config.toml
num_key_value_heads = 1
rope_theta = 10000.0
bias = "qkv"
tie_word_embeddings = true
init_std_up = 0.0567
beta2 = 0.95
max_grad_norm = 2.0
warmup_steps = 200
Each number is 128 + 32 x the weight over its row's rms, rounded and kept within 0 to 255. Layers, rows and columns count from 0. Numbers have three digits each. The size before them is the row's rms in percent of the matrix's.

# layer 11 MLP gate, 384x96, rms 0.143, rows 21-69, columns 0-95
100:170151105121090160140106088148160208144121075138129116116160141136121135117174104128141109018165126157142084120084077117170141147119112058167114160135128110122111193119072141156151111158137166159167153144079150119123135127090127153166108176175106192131042122154135108127169132149121099126
105:188104096110074188112176183155158115137090117066117131171086212111051132118115116119143075160101149078122121135132135078140133186070110147150087132115175155117110129100086129146180161169094071149116113146093098091116123143112093095137125121117143081140123107126134139150174116152117076172
099:143175144116110112219100067101160200144085134146114135118136089134097159077090175151100125166116135113126132135144135135096152092108168141161102150182148114103091141116113146077152160093197129127175160167094122139108136053154094112109184155099185121122160091110096098130132122140165145052
100:156131170103051149108133130094102159106092141147179175133098105129118152125210197153132117108143133108102099116146149153156132153134146102070160075119140158118159148128153156123150045132132122109138176094136129091155184110099144064116184085057136175155180128061121145129112120142153090108
105:122166126125135192099102117082088134124110119148117073182081094159121153075116194070088152100105187091128143098147172116170113147168154111094081104109105120105155137136143132138128141118197062100143084103126092135148100124112150162119166109100133105128072134071076135059072134114151159170
106:150133181129111162114135080147152084121129130163119134114152071133080147149178138078158097152160114116089043163119101158162181114121183139115088116172095175100120073117135089155168167121137125160126120146138139178076126112125042175160107114151165142096094129120131118114186177078073111138
092:147135127121154129145103097172159139132098070159142153148119124127143104169146141087130112137123148152094156101084122150082156114106130128109164160139136112150103171159111172194112098153081096122094248106122136141157106051108156166165111105162085148190140157118128103057163074125101072172
091:094159123152131180169153188126127196149162136160119186197151105070152148132121123190108131094095120113153081125152127182128122131130116173123152047122099209100103163164193080106146085106133167184184163140122148113134135156101109145120114114117133142146144135156128112092156096113152067110
104:057163130117126170130159131154141105126096112146111126118096118116117118060157142124092180101109170147133107032081105135146188145150147158158134131047177091159123121109128097175174152141173136124171147090108116137160181109150125165147160137119116129131115206054100139098073123144125075144
101:111074151073147105106116147085115134137117118065141183134119137135086164154134106151144062105071099080119098084097127123116116088114100125026129186138115174101086129127091157164116104147125110094090129162129169087153108107146122125107117095081111160112097129086162198100073120166133063105
100:143082090112115182144094107091126178123121153132149147151150154141183108116182101149140116146090152089143081091105178071129106180092056064129105138162088134130152115146088087140148126057141120137099107160133163093118133131178142112097135060135097092110147121172128101198181188117120160099
104:117102177105124110145115115120075115143156132102115140107134090092143148114154132088203084094158179115170153051162124159122168164001136148097089182137149117195098148111132185121136132176140122098111180118127107093088130136143139109100130141177119097178093112125078133097130119127101146153
101:155137132094166074140102152114192121154165153123124156186115126108134131139127102072083095138112096113115159075184105090116103136079191102134081119164085165105163061150155152156103162161152100075077135093124101130123156140145132087148160109144094125099140101130103211183152124157068168097
104:125158163142118154156078099186174162120139169165164130137226137101154124116119077123150125115167119128153137095144075108101085159130118174139098184100075078182110089119110104124117126129162086092159068117149125141088117088119181131060171139161113115160152117127085150131155114044113140134
103:143145090145118138101105138109096141102077121118151111156172137124131154102107127148094058123069150138114110129135193095112106140092160131106148078117126218166187075104089191145086054143174164161123134115145147115100106077099140165138156201152143184162139172126074110140152125131155130092
092:148063207096107103103190075116157082117080133148121115098125167115131124123156143176144077142161140123156092051178127133144157169116145127116161117199098123045159112067110144116135148109171108198140144129158121129185174160174130091150118134104142126160080095123141143097152106127128117104
110:136109142197107089085131147160172123112138187118098082136096148137146126140133135138176067150156137134101162155123122128088076103145121111154120128134115166106094107025149105157069164126089082161111102110103170087132132136130123162151095172075113143092143140120177054066185136130139191118
097:129164094103112158125145151168132023118166079171086099139069166098111110110097122168085180118124182176133098093154104075158147115136126067141129133107079141099118146142141143135140090117073129111152116125172094096072131110125139092137124106102192117149164072109136132181080127138103061149
095:163138128146109171143134150134107124130156091096072161109136105035107132118200196115133167115114158127188143146193130190104134121134111115097095085159108160099100145134174151136136114109112176101141145136093097123124139163166129122110138120128059108129123184176154137090069115110160197206
094:189112082143118108138113146105125104137127151095123152111174146119179097111143160126100115092094152066090131171154146127193122115182228211115111129121144148138161141143124114138106135100079090126098091123181153136089108118207086149214133110095132150175146141111144145151105110144168073135
095:164155140171167136099157081083133103149154127140169134127152137145167139169184111142118129144107107130138126110103135075194134083154144135083165067106132104099058131143210139071140109092151127076112157188095167159071079141119121166140079161143126128161146129149113195145132112152102053121
096:150126104148096113126191155207115156140168105102091102135106076086116090160118064107178111124091128111149104158077218124155135115139127123120144153127108142114067086130169094148105123144152137110064142156142109128071186121131086143147148132163099154089142204118080139198142167111132169129
103:136119153137110092156103098148147145085111138075116162163143067104152129138206119088101114111164159099085179145098060124129144131139164098134130181137104119156102134156097069144158174061144145166110137182118145129060126115125121081185176125148039161139146132142118089095134102087122078155
106:164133166177128117155125091086104142115104157112091119193150169128097099077136164120162107100097107070136112078096094066152069084098166175089119110135122130122146153169194162113107113096122094171098145144090136140132160133157099147143132138168188163150089056106102139164058115145071137136
100:137080060146109151102152107129113118153073114178142141113103106158105181071135144092172040119097115099102079144082089158132138160107089103152117110063130151075139110103130155131123140127094142169152162203110097194148160100172088176095109087094125161141120185148135166101124112120131146155
097:150099147118112131148152087084172141137165106181127142094096109069131119140149119101128112131147112104128097068111112090167155141148086178114150188152102080131165093091045107126112141167117120097086086084146089091138212110135084134030159127136056135098117148118125131154115144096141092098
101:140173136138102128054116149103104124176111141174149147121122074141166127163176098172137165119165107094138138091103111118158137132073142084128129156160172125164148089113105186136070185055154133137114172102132114108137130150190064128184142115140101197146130154164137123136119080069074088107
103:181148091083078134160190122123122146099179149157081195176145068125142112058126119143106090135141093170089150159121127111168186163156128139088114132118133177109127137149146098138140142060146079174142121109148195120121144128170112092163137052098151178125146105130099097075139172107120119108
098:158160146175126099184120145096119152103149109162145150106081085075112158119139111143113115153114160071175180149109205116153098147088111094125121153056110098085029069161074136150117152145171074134086145097159155146134087146126155122122103152170118152134091101124094153133118119132188125092
107:105144119139114168177127062131143123137189143118107068141117125107174156084134099146095145132142097076154147169113149138132111197136108108171087140144179141089129116113107169103207181100144153125089071101147116131181128151112142071088113119074147132191168184193165141109102119110102152168
102:145092134104188083113155154136131126116111138126170115144086110091121092155157139121091111120145136137124101150156094171211102106147139096185069136125144141163097145171157157177112122110158101127121223137086102168058162160139152104155118122202121159147109087103139105122125080146041122169
101:148042100122121152166147159158124163183127148117134114159160143082101155112111106133123141098134120116152144037174150098152092083059120140113075166172136152128086091078113202155083162183131112125137113073092176141108112156135195153126153134104115143088129099190134136131077118138139139151
090:111152118107147125123147160159060163106121136189068155150157139130138150128181117171127151104064131094147121184211138117160150148169112093134161095144118096159140088092156160146129141107146206105134130114088137148152109140124062102117158127091161201152097135221105141102139141129165100080
103:115180091139156176188105094110172142176145137150084169165137112079132156145130140117134145088149217158096148106143153131147096092152154088199159192135098146170090159104055116153121189147140100113101158124097140128098107045157096128104130130119138097111146112069161123144158128122167140159
103:165119188132075115119140193164107101123135151134160117128164127108164107204207113138122114078179106174133170096148139153161120120154132144166155159163165140135140175071091102093179084099157071131150163151118136142130098131152187143112110163135117111180153133130161145043104090104104110174
096:173179216095094163151108097118125143154109099105135076110129050100128130069139156148087102140092151178137161108102124147101077089076150141151142095200142120125121126136181133195138132154080123142098096131144082128099090134156134131135146094178155124137114185155108116114134107086121040140
097:153141169189126158116149144141109108081158175103091139062140134119181128111139126149085171084142153114124175068126169130165123073133083147150114084136145134110095073148197076098105126152125129155057143120124089102181123117126164173092110073127131175086180126109137174163161111155138182104
101:105099188134134188129126086229122147154108147093124115161173030142100119116107115095088121134152091149167081148164152178100161137082138143139109204181146136158132109128143158077089153135114177136167122160151082085138176091127172129125119159132147110096121120141102109126143167072101122113
107:181118136168141141111153139159173123118138096111177151136111102192132070115136128124167086092159138094145102113087122135131070165111134141163116154115150114078134085140153124137130070118147095128127135130065186130140114123072014145086064126119143138144180103155103105145060140190105133179
108:199129153194134084135174087115101127121097170154127082135162087118086082112154155178165141131127143093149164132137098165165118189123098100111098058115135135140068143166174150083133144121143119137174102061159145104110086139114144119127141147199136111157088149171065148131124171155184143160
102:093111176156128088103134171124082137162129139163161178108135114068139159071113070085108083083145157076114137157112198089132169173104181165077119152153180131104103140107133152135129156167132131121149110124099173115096104150154098139052125111161122089118109144099113202157091106148124176177
110:108094116142155121161194088122139103136111100139153125145037101099102162134078096126108103078110109114116124128090138134129092133139131116076113146087170176154125148107084150128132144151158155080068118181077154070102134167186161105157164125073143124083127085178204159156138086083120091120
104:148146183140132166143089145124102123212116142078135106137127125137165162101146116109144126142133139116092124136117083166118104186106141175140075123108175042143132136154137137138128177119133121074144115104155129150024166107135127054135138129171039161092169118094101080105103084127149098142
101:144085144149040140113142137121113122113141152222143116170119176134130123095146121107101198111113112126092136127111124108129066134132122166123129058129122091081132105172132074097123093133197114154106164106163177114040124129170123079122114167109155191142117097139143099093156158139147087181
095:151164096116101154122089037098120164114120099111147125143139130117123127153125133136167092133148093122142196121154102071106096159151204047140196132159132184161185095136117141161166152088165141123061130083100153143126158116110144119113106120140119134084072147194127154197134118135116101166
111:093125126160173119128105127082111124097127145118161178085157112133180212141118102097098101067126174081145171127160115113147115183138150128112096116073119173144127125189116097162082164152150153157126193143102126090151163168115042061115116120093170102137127100090117153099130087101150103083
095:178152147114165135128160122169139182148090155090113085087179138137129138096155133116101105119096151072107113102146159116143101172132136140162142084081092195167155088082094105122127114120129117114150144084161185135127159175106076118054062101127197036137105149175137136115144107140096110108
104:088127113143149109130154097105139147145154097154087123132128126090108149132167164156128094162169106082171160108188085050131129102074118092171087146067119049141066081088102110156115144135167186126158096135080164076098164102141131122125168145133140189119168119102160063091150131126154135128
094:174156160174076186104165142173098130077127125120183101179102155134098146116081151151093109092135090067162137128151107129133092123113196148114146203102169134163167141116088163065079107174061132157095113100093120145074132119129153114120123181149118183133129127160171121135114099116160140161
# layer 11 MLP up, 384x96, rms 0.141, rows 21-68, columns 0-95
104:190069135112124105106167169160112127102093109068123167109122122168148160101145104089111113129189075112089105119067111170154169091163150167149116065128156172102110129125114156123138121107125104143126092083088099116095060120136070126107106158177110135082084079132124103122192117128201113091
107:136133164119155154157170110139095065120117142077179150072113077136117105103123164088105143139177120104089163058144073160101096155062110111114149104152108066137170114079127144153072142122185120119117126164128123141117185149054088138125101167073166119138107161124080129076129146105093169125
105:119161114152135132161180096093121138083097119154122168124197160119127140092109063164097137122087088095131172133134155112086151135146144100090122246138087132091098089161122115153111112162077144124077146089118124123150117168170177117191152128072098124096174142168094119095114118115163129070
103:115164146192153114135137062119134114132086118143095114085123092089070115069091080120129148146127100100113133098109150105110111200136136093143155081084073130152097134141127196101151121153134182091147185127120098170148163132079174142156113164148185144120161186119081149129131194097107169089
103:157152084112156143094145116124170076071081119114179135154163148124124182052152147093121116167082073150181135074166127143175117177133170150144133077159115122084174111104128131109122100170083132114083152175170121174096128130159156094150115104123122106150109125126158109081049168126163127174
092:115156116131126127101171140102126143067136108103115169111132147184177149178173138145148150166115113178134095147078062171098141100134119096078121164054115138104150118202147164148191137135120159151087072110073075096130127132129087165175150101111148078168126081170096154141153129151160164144
090:115124108116085135095148097162123119119091130115170130138135114097122151209106109117113157117103149076123091150108122049201081152201077126136132153093081128147113168139145149170130149100188093125097155124128126137057083126098176142120081076119141176165107202125112126159139094138102153066
100:111099150083164122178082065152202117087124121083151124163138167127141145097109138148135123102075150131110084153107062126125101073148140112163123100142048101197116121114114151069145080112112143103084163158156097143097172134134149150131122095097113201109096065102157139135058144124104134121
102:076174158148168119081159154108135088115134155123100119097098139131167149116101171142140116100136178133119145218128147108071127145174072044128080118082091119136168117187095102194170138150115104097117124111116106121150140143143134072146098101110079086095176149103154143085184117087155153141
099:153179129138116115104138119079159082173096128131120162099139154110130027122139174120161102135156186122204140083121113149136194138157171172092154118165063071149160140134100118128119116092106122122109138122048133129147217089119155130134115137157122092189114104128099123101169116135095106097
099:099157092114113135101115109151145086139187106128050118108130143147095197121120136111117112130095106127171082165152146121131143124174089142196119127118154142128131134166082132092173160150094117170074115100083121192070080199135119109108158067141209087165116116084139120146134125129158071161
100:187149109154152093106155151120174162127142160134157118150071115061173145095169162170175135145143082116191126150116112132101064089151094141111105101128115090157162119119100098181140130083116159109135144134105094158124077108024112173172103071124140099127117118073135148180163120105157160145
097:106084144135114140130106083133116139129129118105119171172105105091109066180172124124186161158179086196131205144115061175152105110096095129136153145112129097137067168119116187077115140115144181119178144128129145097088118126127151113085119154136193109121124100178050148099110126135178129101
096:126155150182136106156062149098104115136191135192140105156114121100163160090127126095131120132116163092172158115118114093168142100164132086146054158117134144098103118137086105107107137083087101154153145183115196166116152166109109137135132088114110111163151097157100070192120141051105093202
106:130070127075174110089115135158148116102157125081135217152067099111159088134149166127110054155118122130106100172134100138122091159066187101146142131158077118092132122089170098123091103132146163159136113166122151108121102104130139116148164124130141085114117125077228188110160159104090146138
094:188091080130189176106167090167139171208154151138186157119078103108120103147055063131134139145103137119081149137123098108072157108148134117088114149160062067105151079158101157112136160128147134145156142107125150152161131157214137117180132118118147161125096139099163148129153124113139113163
107:122107125153165143136090147178125057132155127101184100148095079113168099132125148118150075131109106120105190185114053115121148115124080109129069164172157123078079147161116174111093177153181114171177124161133136144190113105118122104142131138169167144147148144133111150165155116149072072069
099:086126147112104130111172160092113088207145130145101095133165108123097144236140129135143144083100138136179140100128097184143086089110119173104117099138066132135206124128112167147152091155155079134159067143176160192123182126116146108112147153135144096125118131130131081072132167140080148143
096:126146083179153104122096174128116107071177141086139087127154120126170131137101117127093025158176116154109169135094145122121150145130130175108145174113149163116099138156110098135044150151090152185155210140120136148204070132147089118121101098077128168145173130129103112130144094113144111091
089:106151162119154121106113173138133137103103156172105102162128134137104143072178084150145096166112065212140149185160193122166127177130135138144153166101150108138085166146109038171105081073066152130095146143151120127110133134103129097158145192165170107105136133136137089171116125179099165121
097:102034181157132106143165073114148135136092048119128097163133084124118092140156099115214122133114128151128058114142097150119146128128174170110150116133127090157080159141139167100172111110099103088102102137124152170168124103096151069137177168182127138186102144148178113110124126074128142160
096:065098152156168191131087128142130139153059123176070080138148097145103128177198157127104120134096114162132088070112168138116123104108154146171175122135148100102049160139115079144126094200137053119152156136080126135104131130133082160124164175139162105145101148143142160144126131143079113162
097:108076099092102140111143062156094082130170181128129064141144118054162141138124114110103098137166118148105153148112139143124184125130128122095195139088108132095073145148132052111198123095181102148077109114115143134193083117102194160141121110096114096150140127142165104083128153078130126178
098:121115127221128124155097143103164091130157143153123134124059153170187138116125164153129097117131146087139187103148096153144143134057078134125131168112074100154107128111144201098179148139105065079177133134107102122218161169111180148144158149097136146101151194146108135124103145122113141124
092:118120064114124172092072135112114128135086133091120159136097166143141144194110147187109124082118122146106115049113132117108116124139090149097103167090098107138101083097084195133088131164126084146136089120184142120207110096159116097081133133107071076107135152160156086072126159074129134174
104:058133116118133074095097095156077105090165205139138142113167064133117114098103138163138142132128166178135148119150143166114056133061114180091169127160132108119151148068142167113217146155116117102099095174088142143147132161110098147167092147183160143133075146142119129092153091105113133140
099:134121096185137150120129047065113094149143145146097122116171088112121133134147155104113159157131200146125093154171139098121142162129226071121117143231111098093137157100097105124148147176103136134128103175109160153092087151119131108086159085204091153151109140144136097105125154095106118130
094:120150138133157134128132095086086137132157168112137087164183110136120165105135145227132099106127090216170140114124129121066130102091167142158128173077080062164134168156152072122158119161088141120126108157149086134175141119155141095145134160079090121124184150097133130105117142136071129058
099:143098104132118120150146125159108098100120117189188135182134134134115177155149125120129137132109158135125133148118138047175132117144128181136148145072132146184121103173150092188127104132101124118161172107102173083105200099148139193132167158140104192083192132133151102207115141102143204118
100:104095097121136122136129073138147116130074117159129137036146120132135053132076117133148101160092113161082112137111108138141127121107161095125141091058118177130118119139079171100104128069088101136125095139068151188117092117219150135161139122088159125147103131171089118131093049144170108089
110:171186106091098112083107113147100123139113115148028163116102126108116196100134111093139082117120122112106131113179168090114079104163105109150127100168114159169168088140075123140107104079072123167111127140095123151141119127139171112164067175058187145180119138122156086091128137100131175158
112:170066128137221147151164155103114102134177140155158087087139127141110142093112140125113094121085154094100112093070138127160127110166120162122073122125115122144100228153171082068150176154158119135122162124111117088125063082151188112131096130135060129106082173120133127129168129152135103107
098:148128100114086109150125103063105148177097160092153151139133138162144053119159171153097084126124075123079157163083148144166153130100144141090125129169105144108125126154114141110086162093184151069103120129117143126144068167152140149116112107179150167135079045172064154079122086178160159124
103:133145094086121117172129113208124095106124132105107076107107141148097120151115139093137109081161169096140176088128029174075093118127195142127137098138119119121142139110092136167072138086073136176152117073128143098103208104125181104142135137096057105101117148150091103128119086129088138112
100:122069183083114144150151084089153107166176122152109154126125082164127140125061109100133092100083122126145134151144099150124128087158164153142167118172130184141131070091131117163126090113173129114194179093134088061157135081083108074133078183093123165132158111072122103133138121087076104135
096:161113152071142081185174135078089118142105124121151118156146103127160103063094151203145094108135129167150126100178151070186152169094138168133137076109114146173109122117146163153132156126080112163119051166122138117157178135170101121111099149127148169114127132173100189071145144103148099077
098:212143101134154086089111091219097113112141104144057130136100146126102096169113154149151150126130163142127126119125102068104134198125098101114112116140128129189186143131128133150144144094115056148100137135143111139165073157153118154116140120127084131138118162100035114091089119152128216113
105:139132130119079155150211125150172084088204122132119147095121115074169131173178151112085098120141116150147084138117167086109199106101166137134124164132101110127146156071104123097101142155112169141112150153110121128056099097114208106101109163178110143168053100120109150122158142080135119098
107:086108154073120142122156093192181126121161094139102083109095153147135135081166138113131117100097115148108142110149092061164121099193159145091095174139129149066115159130129155110081143102136140185184098074124167102151113101198108171167139120114177099147139095159124167159078079134137173088
105:137081112138138144113105120110138135146093150075125165118145090139163116129191095100168089153183116106142125123125082093092055130073098127131116194106118183064109091159144086161156089128136142089100055098107109131181090140107103088153120209149131159119114136162084138094106184133158170109
101:119120118159139077094185125182050130112127113158138141133133092123098134068063143122068118091091100143178133102164125119090149050170094142087146166126089113132137086138171111144132101140111148133142165102106101125152130140170118141104135154187159141137091222213150128095145154162155146132
110:111141168100125134102070124093112158113186180101108089124123217112084101116116114090181130129091095157151095088162041111136169163084130159123111108133108141131109170127080101084185084044154103103112148076162137141113147148118150080128115160108172147110127092152100130187120135149147124105
099:134134136128101141080086153168056102107149151147102073084144139190133153122176088114142166103125101106118206146151113157082123165138154142140079137105146137129125147087097101077124057162142114156140132096120104156087203144114085078103129070133166141119128193157145196146111093160112101160
107:124172192137104137162135178100142126143114138187163145198123188122193118145120130187125106094153140129110184168141114082102129133128136117113134062116153109056155127163158122078083112137093111121159155094140204144126152101120091131094121111147183178138109118174127052126071091128125096143
102:093129160062171128080144204163136090181144152129126096123141115082113105121147195098086135150154124154155103116080112132111106120130085128113089112129129125159150150148193162145075182145162140129124137148073158115148166158166150092160180174111149136101137087127052139118143137088206146187
105:176102112151144124138127131139086120126133144094093077133179136086082157151153078092137115148094140125102160146216093138133154135083090159135112132102060067096133161152138100102125160164125139120104090058201109063097143115167144141096163084065140081097125135113095159171076150116161137140
105:170124146209115143174142060158131175124136114113116149088157140125087152128172084118087124088097114127127129137119140111140159145101150137143173130109126107162136162104135169066143175212107151153178194121171141109088133071121127155131113153184065076174119143110141129130153084121152074062
104:155175135111132092115121166149077133129153046161100139170160143158066119113089068121095120192171127079092148095098123137208107126083103108163057119121148131117136170061086155146167122152138088085100123063125115133150117160117077116136089126119117141096105122114132143130082099107169141177
# layer 11 MLP down (transposed), 384x96, rms 0.131, rows 21-68, columns 0-95
101:101134093065132151173127131130121123110152120137084119127141152115097165142120119143149100055197149162181113077063159114091134096098109134176129106158156115116152153115117168089131138091062113092200148114071141082131114142160147077079130162154079167172071139140060113155104142128112105081
112:079130115237128119073111074116093156150129126128100105114188129097114146127137096095153101126155141162159143117139098162106112081175140160106099099168152134106179089158168191129149054107138133167115119133106107176113123159064164140152150184140082118097064159094109110106104078114157131129
100:118104101084154089146133117032138142157154095095134165133185127125122171175126164178107105138121151141164087096175132117189095108125138163085133187138132171154142183104108086111105099132181080118123118174131128188130145091143063133083125168141190142129112139171080083153133151138170164144
103:122104095105102102132197105119147132068121175114116126110175130096133117149168118169151142140111037157102138137083162166217138174118092086101138159106118155142175115152127125171206083065165086143130142072140147093144161114114108109134140109165122090177188140098137119113130142136170088107
098:129148075127133103114086124109103100119076141130188167136119152137143117097169172176091137138135134136126156086088163076111157147129159089156101142142122105098161113130173104118098119146210121096128099121145122101113124154135128082111117116119111084163173101076070125149049202165211186182
098:110140111126227100133069158089162187117122118105121126165144149131137130153158105127138095094087108119174183070156144133127105140104150169092088138158151141114076130176066102127125046177122140124185103171096106143144081133133160108144131129106062193157150121099128158104148107173144157172
092:144117116114157117108067157120110075139096090146214149193135135130099146124131119103122136167202126114164181143113176107056137127059121129146167127121156176074108097129117092127139136168139165113135125136123089082214170092140059093164125142115138096165122087163183135099144133151123117129
101:102083083095149134150201111113138147112125135196146067111150100141093123147173099082163124108150096063139170178125155133155163122160104120136108133122135117100145144165161075157127192076137200157095123140119099155154087156164094125183069139195146091097091124154092137108188132110115138144
096:192148110105150080098086124147106117079077120160143116146171110129133154156096115099126169108127111160114118012094164189148083105098150142166110145124131179170165148110157154159095130135134131149112103117132112157083179112087064166141105097167140104107080154073121104107121044102129138124
099:196151091192152084091189080085139131141109113110131164192172120174120147123160092153071131110154121149114145159080185104134139155145156117115127167147103091119109129104120191155086163151145119085152150143142097115024112119146078110090142134171150120134116138147141168133211109128111119153
102:086098174170159112098154190140153086140136158164145177155164101175129076087116146111158133132061170125139186147151152171144160055135098122143145115114144125131133107117146142105083091119151091146116130118113125136093127104136134161123144167137120104117146117130089145169237132164159243121
096:138096102165090129151121081170099063121177096109073193152087164132171122128105194117168114123147132082149103171109120161125098078105118137131106080124112113094154072150144180118159110155148133157151096114129147087111101078143116156153148155139085123098102152086108103167147148107169097237
097:176153136200098129104084151066139098138111085107134114133098108114117135088067149129118095091123073104145132123129143141106130101146163134162074160091122207153154173113086061137168140087104165108164099134113107160117122137105000115132154130122147132103184123133118112124099118111074129122
095:128139169114152156099110160092146109158071098144148161094203143122071106092097093125169067139146109091170092116110110119133084117130125135115165139106085137155104117071119124136101118139176098093128134138071088161139109138131186216142174135112138089157139165139054125080050079115133148137
103:157099097183134200068074128123140092147140141152150119106153170125086158135118060129129150055147068109143122082126111122159097149155131180131144078044104156114126163141126121172106159119116131165157135142069131128142138159134170057101136122091109127152141111152118197060092112164101112152
094:151150103149175110167147089064140100089116126210121161124144120137165184159107169126115079118197144115094108117087145156103129091112137166124130155096104127172117101117130166135111079100120116055114183169138096104067094084101149139097099172164124075133162138112125158168080082083175155129
105:141101127134159164120120147112052068125149108116134101123065135093142222090190110121161089100142142112154132126090135076107153136068139137157143143160168113150100135133182142171122149097152071107140173142123064089143103078155097137122109114099145122137202071081099163162123154142105151080
098:130082103093115164121113114142092130138150118123153145086156192150172107121101186150112102167063031092154139121083152141113119161065119087109120131109078156133111140132128101142148107092094129166166178136007077121122140104135090119114173153140119088152181134127104127122148123121169080108
087:121187152179173118143117114139106149206125150091119167109133079142138095115110147090097090100072195136138110078193177156129141130114120074164140120128058105168159129145088129092104104128188156156055127111112070159091117142112125144128126159130144095082098159105134111109147142064120079089
092:111118131192147130146078101248146086139130155186142082097159107145117151114119103115124112101126099153153184138128072160126144110085123070168101101117210172132188148120169133129135151129150075109158109161150146118110171124166158066112161147142122148119125157138063142155156129164118112086
101:142109140166100198104132114179109136115135116122073121133073163129117165043131129151098159095132181141101155135150097147147131186105102187152106123132160105129147155150113081157122155078143108158140133133120105142126091098089025219146117182100100135135163113144145137127086100123166194154
099:110079170010108188098159110130130158182119127122128148102104100155153098126171138116142119146109145144127108193099105081143112110125105111134080115108151118103073139100122167138173127100075139158087110123080087124068134114140195144135104137105098124142087142075106086142050144153109138068
097:120112137046091110131137114121131051069080119175145115106169132104122104129120134069148079113094140071103118237174128123134143138089121123138090117196126171173146113129133136172138158137122129160152141154197148156109103131063174139087144162088149112162134149112109137144144153075109167118
099:172113126136093149122128122085054160134137151158140097117149174196101135086129147072111154092135096046107098171132148121112119140152129100136184096216118129203106128163107098099121089081101140094112179089144140155102038137137122148127093136198139110143149129139107103124122153113150174141
102:128130112164146184123144101100104128118131141137103134111123127106136117071147116082133201116134098095123137177142100093154105154208083105112194065084111188091183135134107165092157116129141142114135142127211166144131111123136230158136144105131124143110103049128155141086101102151096137171
100:118115159221151073179171107135149121187136123155180149118139112197101123126093101128162127154077137113090144078095136095088157077191137167154091145101180133150143099169204111124157156094124123107139153138153077122151159188156161132167157084123160137103109131096138132180094143110154117131
104:094142179174119109128150085124156108107146039113091152102197194181196158118125104135091122093110120112108103140145134134148092138115103121138104093106169114109098127090182163161106139110117148094098157111166128166124188155167017149136136170084109145114148179103131123144129091100152131163
096:128146147049103142110188139129148101115133063110092201151148175134080089163091058151108148133101175143103121132103055119206119144129088151098088109113131120090167105152120146122139149143130112105147133186127088161155162078109116147140153137160110134130094085156097150123218124078124141119
097:131108127141135169096114132154141115073104052095137071154115093135137113129109133107117151185136117128171081083112179143197104086089145132135135104145087159164175137134094129086165049175135113143183124138092108085140081109158149136150130119149136139087088079125123100131223117103131202115
101:072125103129145132111084097120141140100132097111137120116145127134177139092163126121107136110125068188118131076146180122102157149098165102197170154062126152146108114138132143106117088164163037142118084154112135095184092116165074103126108122175114129173132054173133137152211160174102129133
113:109103136121102077132132097146086166151195094135099111120098169109146090095080131143134104104132163101138059192140097098180047116143143138199113104142108075091176141195133122160153124112084105130149118136135167118110132154124137131083099094152109099092106190029102127145131115089140125118
110:136119141032128168151117201153097118149104120132130094126174093147134123076071127133167085127088103072170112160146099122122122096149120130111144132162121137133097063086132171118131112127151103130139094084141171124104096101114131179129054144156133115058143082171150114201145110177106153061
102:130169141040142098087123147149142073146189141111152141162143134118118143119099131097134162078116136150127114156119171114061087072136116133154208149106114160119141105195119151205065067097115121070140135119160134148170097133099098202142118149136074126135147187101143131168146107115132129116
106:168081075142125142101123191148214106076115119134129143172146143126140074153132118170173147083136124116137160117130148131090096137111106121121136151135123111155128138143101083114151160160116073094124101073092094136134161124126025145134147109175134133176134117108063129195203064161139098155
101:054145112095150118139159199132062169095123082110126130107093130156121065059105106083095114139170137147151131106103158114096147177162123168148115122120143076139158141129148121158114129149090112082163115139097113138165075154152135190077071125157105074160117129135120136033132122107121176169
095:116130099000103156132181108124183150112190108145108103091110103127139116135115161077158133159106137108095146115067132110179125158101082127131097115101141142172180145106100133128149146133094125138140155127160102123100127098121119165053074142130107140196074071123119181102123105139140127166
096:156099088164162109108113054134155110172122093125098135085132103124098094131119167145121149150210077079153117172128139165111140148143139128133129120149090107125123173135089119103136094076151141099111083127104112074073176114073226146171138160140156149109111135200075132104136120117184092089
102:152179137117113050155073101117164146176180177140144155073156145142149153133108123159132109106133131101130129104111200163100154112162126155102136148151192161106131071092056120066097124150123129128125087177102180169124103109101127163115098101193143114209161139141138130169087156133099128104
099:133160141153037096157066064147148134159126143122160104166181196120083122131160112094168184141102181112063148131122163121120092100139109140100120087142071194134081129099122092127100177153114138156110119170126140078113197132056150108170150128126100139117093114134165104108120130144137127099
103:090131152074129121115128124079145101167133141121145125060108126166086116150091164147102166146156129063149168157098071151160140119157182098133088149113127118168132131181114197080106156119113093125130089144198166165078140129096088164080112190162135075137073144166182128113119111159142171135
100:099117122179103171166140147148168159056174155095102132107141103097126111139100142166167117149179078125136110121140115143100104148155142104097102106126131125111088094147067105088111094120095121123114109115113122140125069232185104117119124198158107150096187127073155183172078120090107111074
112:145182155185142097086159099088140108130147140111162126163139122117159210182144163127100172106060149154181137151180145007096107167113091114167128104152098110078142148118151079150132157084132130147101116143157152127082154136110082104170092120086113128136127100100127113129141175122173146139
098:123154167084095139148125155097105151079117126056105114107126127138138140156051057083119144168174111131079136081112203167107073155143145160086185117125159093111129139146135115102106166131104100109073116120122100106092137123117125108171146197081071085153102180115155169131148088114172110112
094:171045146117123111122114141111177110163096132110103142134090171114126120174120155140091195101147116123108140090148114147113121091069130144061106065062133066126165096132145094126151116178209144119170129141141137157152117148064115163125148141086157143152161118182128082097138137167093182173
098:155191130134163161134136088111149146118077129156126148145071179089134112094116112088100138107135095119136171255124147156141142138118151108154098137135132150128123165129179108114126097186173144099157154134105095101141150129099144138155138133080177074164077080087110107112151124105082066139
104:134165179113171107114153124118114101159124088142178109140128131122145134130115112123221201085119162163095125185165141073099124156133121143122146140066079088160093155117154155154188182078095160140093179131164108159132083140126174192094132150103137132097110122083143165135199129113155124092
105:158111074058125103143119152140110139166144179136151145090168158179124129130107089142125118163151098081132135055092160167164109133109163169080164136175087145145084138152091118162126104093124165120117125095190118148063107061159086069142104146094137118193091107179085147116136124144110112080
103:150110114064122086145082133166212213143136122118174103126140191207121092149133114120180079107098160116128115103085159123141115141156116150130116108152182137075173093081089117140117147091107126126120151135102125128122133101137176039091099155142128094161087158103097170090137084109125106115